Weights of a small transformer language model.
Size: 13 layers, 2 heads of 64, MLP 256 GeGLU, vocabulary 3976.
Architecture: LayerNorm before each block, learned positions, tied embeddings.
Training: a variant of SOAP for these matrices, 139M tokens, 2126 steps.
Each number is 128 + 24 x the weight over the matrix's rms, rounded and kept within 0 to 255. Layers, rows and columns count from 0. Numbers have three digits each.

# up: layer 2 MLP up, 256x160, rms 0.201, rows 201-255, columns 40-79
# down: layer 2 MLP down (transposed), 256x160, rms 0.197, rows 201-255, columns 40-79
# gate: layer 2 MLP gate, 256x160, rms 0.211, rows 202-255, columns 40-79
up201:154128088124132109136129136148110120140143129102130148156130149122138130128117148116143126138120100146111159151128095157
down201:099164134124145135145161150130127107119126130157134167152125147122126121137110122127123159099124106123116142140114096175
gate202:127137169132100153109071156124124168111131147160159080105160108117169133105104150116111138145141148121101131089109146136
up202:121148123136146089164167126126124076191143125104106128118159133202131125154109070104147132104156094091156168115154094116
down202:133153094139109149145126107139136092149134127102148109132138139149118116108124142122090100113160149145121141059100115089
gate203:096109116130089109121137134054098131162168109110141130107103138195173105130118114109166138150131101095141181108155104055
up203:095104129137092144144121131075135112139178099149150127179077131183120090107147099147124115163154091104127128124143103106
down203:153121091123175143139143125143127139127100140155090179141116131171122100163148111107142123146175117138154111141135099100
gate204:132142157078151110110108089137154119139149110091111188066092106115124136135121167100148150074166083128068149151117093099
up204:121138078130106093146131130143083113101118067106099180074109102134165130101121159120133136127111087172086124107132097125
down204:097129115143156103100077155113117166141130110110100164073118125123163127089141126122110119125150106145082134169081142098
gate205:111096129172176124150141178122118136096146106159131165136090066149119069155092121071120156111100110113112134109114075129
up205:100124070099076108133092141111141128122129122190139122148128167144132140138155109135143123114141143105103171160099115116
down205:101169165161075172156110144161142114106133113128187153139135189174145099155165092162164152142119118136176131114134143120
gate206:122120137106166106130150165116136147165142088117130138108120155160118141117119142127097164122110143139129117115106115123
up206:161120136137138122157119143164122132124132104114130140099147152132116141077114139129115113156131121116077122138132127095
down206:170113112159122128147090142142115152112124101117149135144143143122131124125127134126128082137125122132109118145148135077
gate207:168149132124132186120129120115144121137146124142133125128125118148122166122144058137129096134139131124133115086114200158
up207:116125109128126177107141132146088098161151150096129131134138111138101135121134060123132123081132120137148124089145191155
down207:144146137125141170115132102084117112105127117138121129150126178107139120130141096149170123071172079122108090100119136137
gate208:126148172113093181124139143123108120144146105121127122125112134132103117145121092151129137119127160127096109105110133153
up208:171147109134119121136129140154089141141152133085104126088137142101120128100122160110150175124107123146115132137145118110
down208:129169143123131142148120145101147115136130113094113137117139102124117094121099108131104165132131131151107120134168121076
gate209:105114166134127125123098162138177140089095096137138143166151135146117170107157155169111124117094137128131144083059135095
up209:093086128125186110148122107163127101132120156166110160100136129156177111120130118145092106154146108146122128127143121158
down209:115140122117102132090111098095123169139165163118121117132102138132122117147097122077189115133132103128148116125118138125
gate210:127108153161154170110082144117134130110114124150161158145137114099172122148128099118119141161100121111142143102143099089
up210:148150085113109123144123116122142092161127181154126146131119116133130152095129134140146135149160156121132176135091140132
down210:132163120154162138095108127147100082117125140137096116152153141136125133129121173138121097114124134161148096162142154119
gate211:181128171143111151160126121118118105120100130101115052124093120090161132090083145143162145108091127091092121132147152096
up211:182144148133141122105107156102097114114086127132128110115174157093131149114123153185119181113128179117117117107126127113
down211:106158098107202124090151122088122128153116145129093103093130212125121124100149110109150165147094122125062098141105136104
gate212:092164157124090163156148118154174155131131104128114174111132154132140157135136099184103126113085158144143108136107072137
up212:107126123132113108119109132119096154103109148111147085139110133073146125149059105132157109113115144091160105104119166142
down212:110128136132129122109138079111079118141140098130151154145153127098114166075115123143101092090152120153109081112125173124
gate213:096094135115117175119112151094154123138130135102131072144146135103091161115112168181107126131061107138092136125087074137
up213:129100146137116147168169144139104107135113153153102124128110115125146136140135117104155124094152102150170127139152091055
down213:109098123075173145146126136140123094113133129155100141154099112130125113142087143143131101117125149123134155098147102134
gate214:119137165110127162129161184155126102160131108099127120108101103102172112113136100145118132095131163136125148137127125088
up214:103159139134116115126107155115119130154183120125111094155146128131151105154156145111075134132131144197159165109155145090
down214:143120102093157122129171144146130116097158135125160152138112084140102121095135107123117112105163098172100127151093116139
gate215:138140145130104083106150146139134118115136095154138137122097137155131114101141146150105159115104137130110161084111131124
up215:131154131150152107121156131123130168144113173077116128148124122093122125122093124141131138139153120152146156135127134135
down215:129133138151123119099166134136109124131125139105135133097132134134112098144098148158136138134117129167134146103154139102
gate216:123113138149120148125134171157095099092138161150150127147096125083130084165159128088097114123124103127144115169144121116
up216:092125131130166147139114136132133147138140113071152156097107135096099100103107104114098141155111149112181119133121112095
down216:116154141137169117115100101080122141143126118090159116132138122080174136121111100150144133113125149103139135153111156155
gate217:153092150110106160142099117130174114116119126129098116135151135123104131120144145122095174160106150140118115110114140138
up217:094141135149170090143128127121176112090150136100115113115133093150118119164125118142129153125122155122138124154120129146
down217:141125147109121153138145170132171090118137118119111119127130126166148110148124135108090158094139147114164123095121143142
gate218:122128160119156126147066109086157144087108125135139145121155155118131148106105164129153159146121119119126143133110135158
up218:134139139118141114167128128102101153136115070134117114140113106113154161166113136076114150130142124175164118135122149137
down218:128167092107125119153144111127128105105145140131115108131119131117081137106086093150145172112143091155125128172151112132
gate219:103116091131074069152165153167155095142115145203141161107071072104092149152121105063117132102130129177129104096146123122
up219:143156093115135081108125141135117145096170129169122100122167136142105165146141102098121181128076125161103118143085186113
down219:069140105172128137151138111127114136136139075110132115139108155174108143131105128148124163175159105119102101140140116132
gate220:118135130138105123150127127107111103114127106149169127144131123138157149108179160147103149142129154129137098115081117093
up220:139101173151100135178112119127128120122098127132125128145146100130101133144131125137111152128101124136123066139127131139
down220:172141136145142106149117149166132116130110144120148123119116133134156133128156155149125125132117137128149127148130140114
gate221:075114134119125098151114126114110121110131115159116165124141123130163121118109127127151144115090097160143122138152136073
up221:077129136107119114187094171122128103112103092107130134126134135178157142072123168164133137123143121131166136142173136113
down221:182143119128110102159114152116104120126088139112095158146133094154122137153118110160179154121190084122111099125122152114
gate222:107133141134102130127109126114103144163123079161112154112107115085164138097124157123140129147138158159149126117169092136
up222:128089157146128139170118159169140143148099119144151135098150149067141141106119149135148137111120113120154125085166099133
down222:169114117101153160116159098122135149126080130095135125159148112109091143147148140086136164137170138125158119117148059115
gate223:129120122154157130139099092133141130120157142109123152149132067113155109134097094157160136095168160138139143136150101117
up223:122126125133131099148128160107091143139139112146106126100073173116080108149129088120085166128080127081153078083072131161
down223:127121121120133128115105145053126158108142126152149128123094084120146110156133084149092151103122144086098143142133107149
gate224:116134151106115143137121174124131163151118120139171112152153176105129073155146154138109103099157119123133149095121103126
up224:140132101102144143121143087125129114118140137142096189140116129116134156159148119129107133122173114127075151165152123125
down224:098116151123141118121152095115149134115145151130122116114151201138115122130166141129110156120132142137127082183164128117
gate225:139156113137123123122077128158149107095156111157097163081143131115110172148126102148129100115124158134099095070131096144
up225:140130109124189126112144131136154092094159148128161126121154151124119176116132093161155147094115166121108118094095107081
down225:126143165126150129115182141109138117146164124094140130130141111165112131127158159159175139157079152112116120109147136155
gate226:146123143152133127135122140122144125118138137148168174124144131126162121143125137149143113137123157085140119138108105066
up226:152139132150128120130132160124136166135143134129164128145167125110106154090131158119126127111116169157127106149123112088
down226:124110072134111141155130141106156128124084139131150143111131140131116169157120161121108132119162132114153154129127124089
gate227:145157103111118094128140124173092141098134137156103097151156140120130138075162171159117141137091126130101137137110094136
up227:141150132132141131115120133167086152128146137124122126105129150136130122104162158141153128165103132146128139130120123111
down227:113143166169147121146121155114122105149160164079139173173140099122106085125120109104134121126104128146151116095120122118
gate228:118126128120151138106147090124120140157133125137129147141118138139161106141124137142132127122145136127165101129106168145
up228:145106098130154147099140112130064169098145105165118116148125138109175132115118149120118119154153115114129113148113137134
down228:121127134115143147117098138112144154136138102101123121125124163121143139158140186146151140117106090115133114126143119142
gate229:157112118137134119116145129116136120129119117134157141113136144144144099079090123143160159133125136111173140098128154120
up229:097129102117132103090157142133118113119158112135132120131112109115146101138117162134152089141199142137160120117077119159
down229:154146123114100106184112126152135099100102121117143065127093121110121098136175102109138135104195119150083094121134118150
gate230:135119130151132096148170143122113120133142138101124147137127146151118117142115117131125147119094100118144103129147121127
up230:135102111127102156103149166158108134116063092130093117148139116116131114136089150148105128148106119152123139120120128151
down230:101139080128103154143120125137123118140128135136139142134117137136144102117139151100135134139127122124110122102126108122
gate231:136139150117136124152133088115114108119115127075132151127137153121136151130131137148110105114145130157122107107122114121
up231:127163168120138106125115135100140108145117142081164110121127141135145132129148137097140122108124145151140132082151125113
down231:152127092137144124120129120092144085167088167132117150139159192109133147140092171118189150090152120137133096128144136121
gate232:172144116132116149135119108108142114134126136114108123118143127142113106178071123120117109111147062107108108148130120118
up232:081118149156128114142109169138101162123112173143148132108130144071121146088125136153169141090116177135115152151164106103
down232:111123135133116164138081129129109112161117117114095146143079152102147135053132121152076124142096112169110105119096107111
gate233:127116166106152087113150087090164102124172149132182119086150115097183118135126152109161108085134094077102121108129117108
up233:170109088115111118087117153133122098170070112129161091182077124181154116149145168163124138139130181116103139120161113069
down233:167135126151118147113134114093168112149067116109137107142142150111155167143070158098077120131094179078055145111094128125
gate234:084153123121134142117126131122132123137102102096118151109110149148111121137163155131136137143087126133134071136119133155
up234:157118146121099140095149119141094133145160147147127105133133093146138127159138088127101120117120148132134183108149148125
down234:149095164132115193157172119144128150174113147145161125113126089146166152132115056152116117136076129131133115132118167113
gate235:125105133132077125118107092195113152155146123126131145098129119133101114134163119155107147129114149108135126132077140148
up235:125105169127148123198082093102173118131125113154167103106127120110170115149137090126131119137142108105096106171113157140
down235:092109127146123174149123122108119097169115135106107150101108124157064111127105107147114171128136092147165118112157129129
gate236:077115186137105084135136162111130124142134108143133138102132145151114130129117103138126124123121102107137140102158107119
up236:111146193124116092144111180101133104145156118143131123128128154147154140129160103124152122125124107108141122129177179130
down236:122116154147125134137149138136143138138140148131086123161117179106143095124129110102068081147126134124143150116153140135
gate237:128126140140144073110098099192094103147133121135117117090129128138170145108128197102133126142120112155137126111126132130
up237:109129139183130095126129135193088128154120150154142109147128123164140154073118156094206126165124146089114128092107157112
down237:096147110118129098085114104132133110133128135113130169118096113120091191142102152110113110122131103154128179158111149175
gate238:136097142137124102135164106118101094118130120067152111150146086122124135113098136105176074161160116162093136093117164131
up238:109156109098100142108094133094101130142125147161115122100098141121126110098135147147116142093110130087178154154086080098
down238:127124130151135124129101149149140132140128108110142100150129132161142125123077128120154108093147126147126155112110145105
gate239:127079146138129091080102115135124140090087119171160150138119113142095093148111130117132125128108118130147093116138160128
up239:123091105139167092113116079106112137096107117151121126136078116126107115143127090121132106109160126148128068169105125142
down239:106086096148162125103138117094141139133126086117102162099149124117147119128130114117151177127109148148124124147160133160
gate240:131144140145108153154137120116148124152152130147135130159120133113103115131173097154130159129100108105127127066118142185
up240:136103119099138142093140141147127159093111125139089135098156152131161125139116140106122128143134140134140127145159132099
down240:112144145103120178121144107140163160114112074132098134107112096123116120105140112108120091137113113120144142093160149094
gate241:115134154153124073133188157150087078144164148129091138181131129135098133104165081102155095109112040129150156108137112121
up241:143113156114091154128132160129107053127150157139106137165083146126123162119155101120145118155129153108115157127132210090
down241:138122127142135129127152131117069131090149109062104139089136119134112165155135162110129119105185174138141118133086119171
gate242:147149130142155139123104078103133131134117116112130082117140157136170144133103169158132125099116150125145121132141091111
up242:125098101140133102156173181144110114121114175098111174172111115137115128137139107088130097113149165129121103099069110122
down242:130148128145118081153088131118127133104137105154138120124101067106146083181140144173115136145123146119143152152134100142
gate243:111087111080105139139106125150168135123157141123096184116116124101125124104163149126118144103135120145142101125168131092
up243:149144117078129113128124109125093121123095142100156093161101139145095134111153112145093123145170093103142133124129179121
down243:124154127092105107119125127090109068149118158128111119107128093138117179108154075173184089163148116131120125129136122151
gate244:140133158135150142143106152094107139090152109141100146119102135148107154114139161118112153134125091142124119117078138137
up244:088139124108121110101136148145134159137153122098134152098120141157100135117161137128117166118115158138149114123146140136
down244:113105134147179150152135166097103140151103098090158131148160147136088087130120116119144090171088171131137116075098108145
gate245:135141163117085100124138138106126102110102150114095129143131102098128100126117129114132118138145152113138130121145152113
up245:108121099148167144163114150138134155164149130184113131132132130162137151130110126139144115164095083143132102125156105122
down245:154145125096150153154104140136144139119183084141127111135127110129075141119148142120166123131124123157129134128174136148
gate246:131123137106133135101127118105154109101170124119101121138129130175147170123131108139136121154125136120101111109105138182
up246:134132119085167134127117129138190106150163157129096150137130120146084138139163168111090113169097108125100092131095107159
down246:143092101149141147135134123168145160131170138114107127103173147071079089144145103182085113137103170139106097153113132079
gate247:113132138121128182140141129129196139144115080145136109132171128090138096146131127134093128095114148123133112130127129120
up247:076131079182155147155093126135176094126135097154123137103133124112114148141104143148141155102121151124127159056102091139
down247:108131117109111151155084112133162119172119112127100104075124096176141166136090133125146122127145081145124136129143111110
gate248:141139103148122104119119173141149120138157135128140116147121131104082138094115124102145143108091119149141147110101138088
up248:149089173104111125126126107128095139099154151123136130100120140125123133132124117124160121104115124140167110143116113155
down248:161132141127136104160138144124139104147105158147122125162120088114131119095144116165134101113138130103134072172097133121
gate249:153110167169122136144107114142148160106115145125136128110161123137146098092123148138114140108094096178103172125092139137
up249:092147115121145141127148126141133138167144119081157127125154155161120127122105124115153140114101144127126125126110159119
down249:115150119140126137111115117167100151160110156159151104140143133113110120100101148155136128146158119149117114122107098106
gate250:109120140105166082110127158121125128137155115116120126124110151120113131065096128118107161100095126147148116102125145129
up250:110099128132153083142121152112125142125144156061148112131113116093124147116117125122145139105103137134144125087105170082
down250:145125126130131140091139132121117129150109128125124109144168146139147111108080111153118138146154150098115146114119127119
gate251:117102153143127058160170147113123122127136125114139134114135137110152108163137069103127134102150144074119074087120140163
up251:140112094092131144125087132086130160096166141158150163111105147090147145145117139146097147109115139112096165107142070131
down251:156144148128098101155077141101123142125111069110118147091115162157149084168159134146144130117118170109117113099119121112
gate252:125156149168113151093165122131112086135130067126136127140113092100179089118108125149169094085118136104088157115140123077
up252:095102138090102127154147126171101130141147160121113078127154099119108117127147141153122149109094124159125128081145103170
down252:113086154106140122147152139135105133132123151100060078117114127130157084130128148115152131171118138147144093096156131149
gate253:104107126120145123187131077106101141158113126088143133103162135118169115130127121123142109134144133141137120151149112147
up253:138183115118109163073157117177189122107157143131140126112109095126119138126144098169120140155138143116100155132157136115
down253:129175128098103124116114079135133154195113130104148125073078137157119114128131189131128147133107097157097104109112142159
gate254:146127078141127112180159166143100072133122130115160138097104111082144110089126150119166124153148149112110153141170122091
up254:150123145109106147103089094145150160116131111109115109153125128095154161106098143139108130151153140135139141115155135114
down254:130095119124118152119076152143151127121068141143141130139110144114168121113110102087067091146152146131107115099156156060
gate255:119122135091112145126074105134105098136112105118117158068138116123124137095157145149087150111103144126136131107121128151
up255:137096103107167111098125102115118159122123102120163130120073124132151121101137115114103136129118101143130108155142118062
down255:149174126119135142158137163135133148114132147138104132131135069162084077114104145106181121135136131130132131090141126130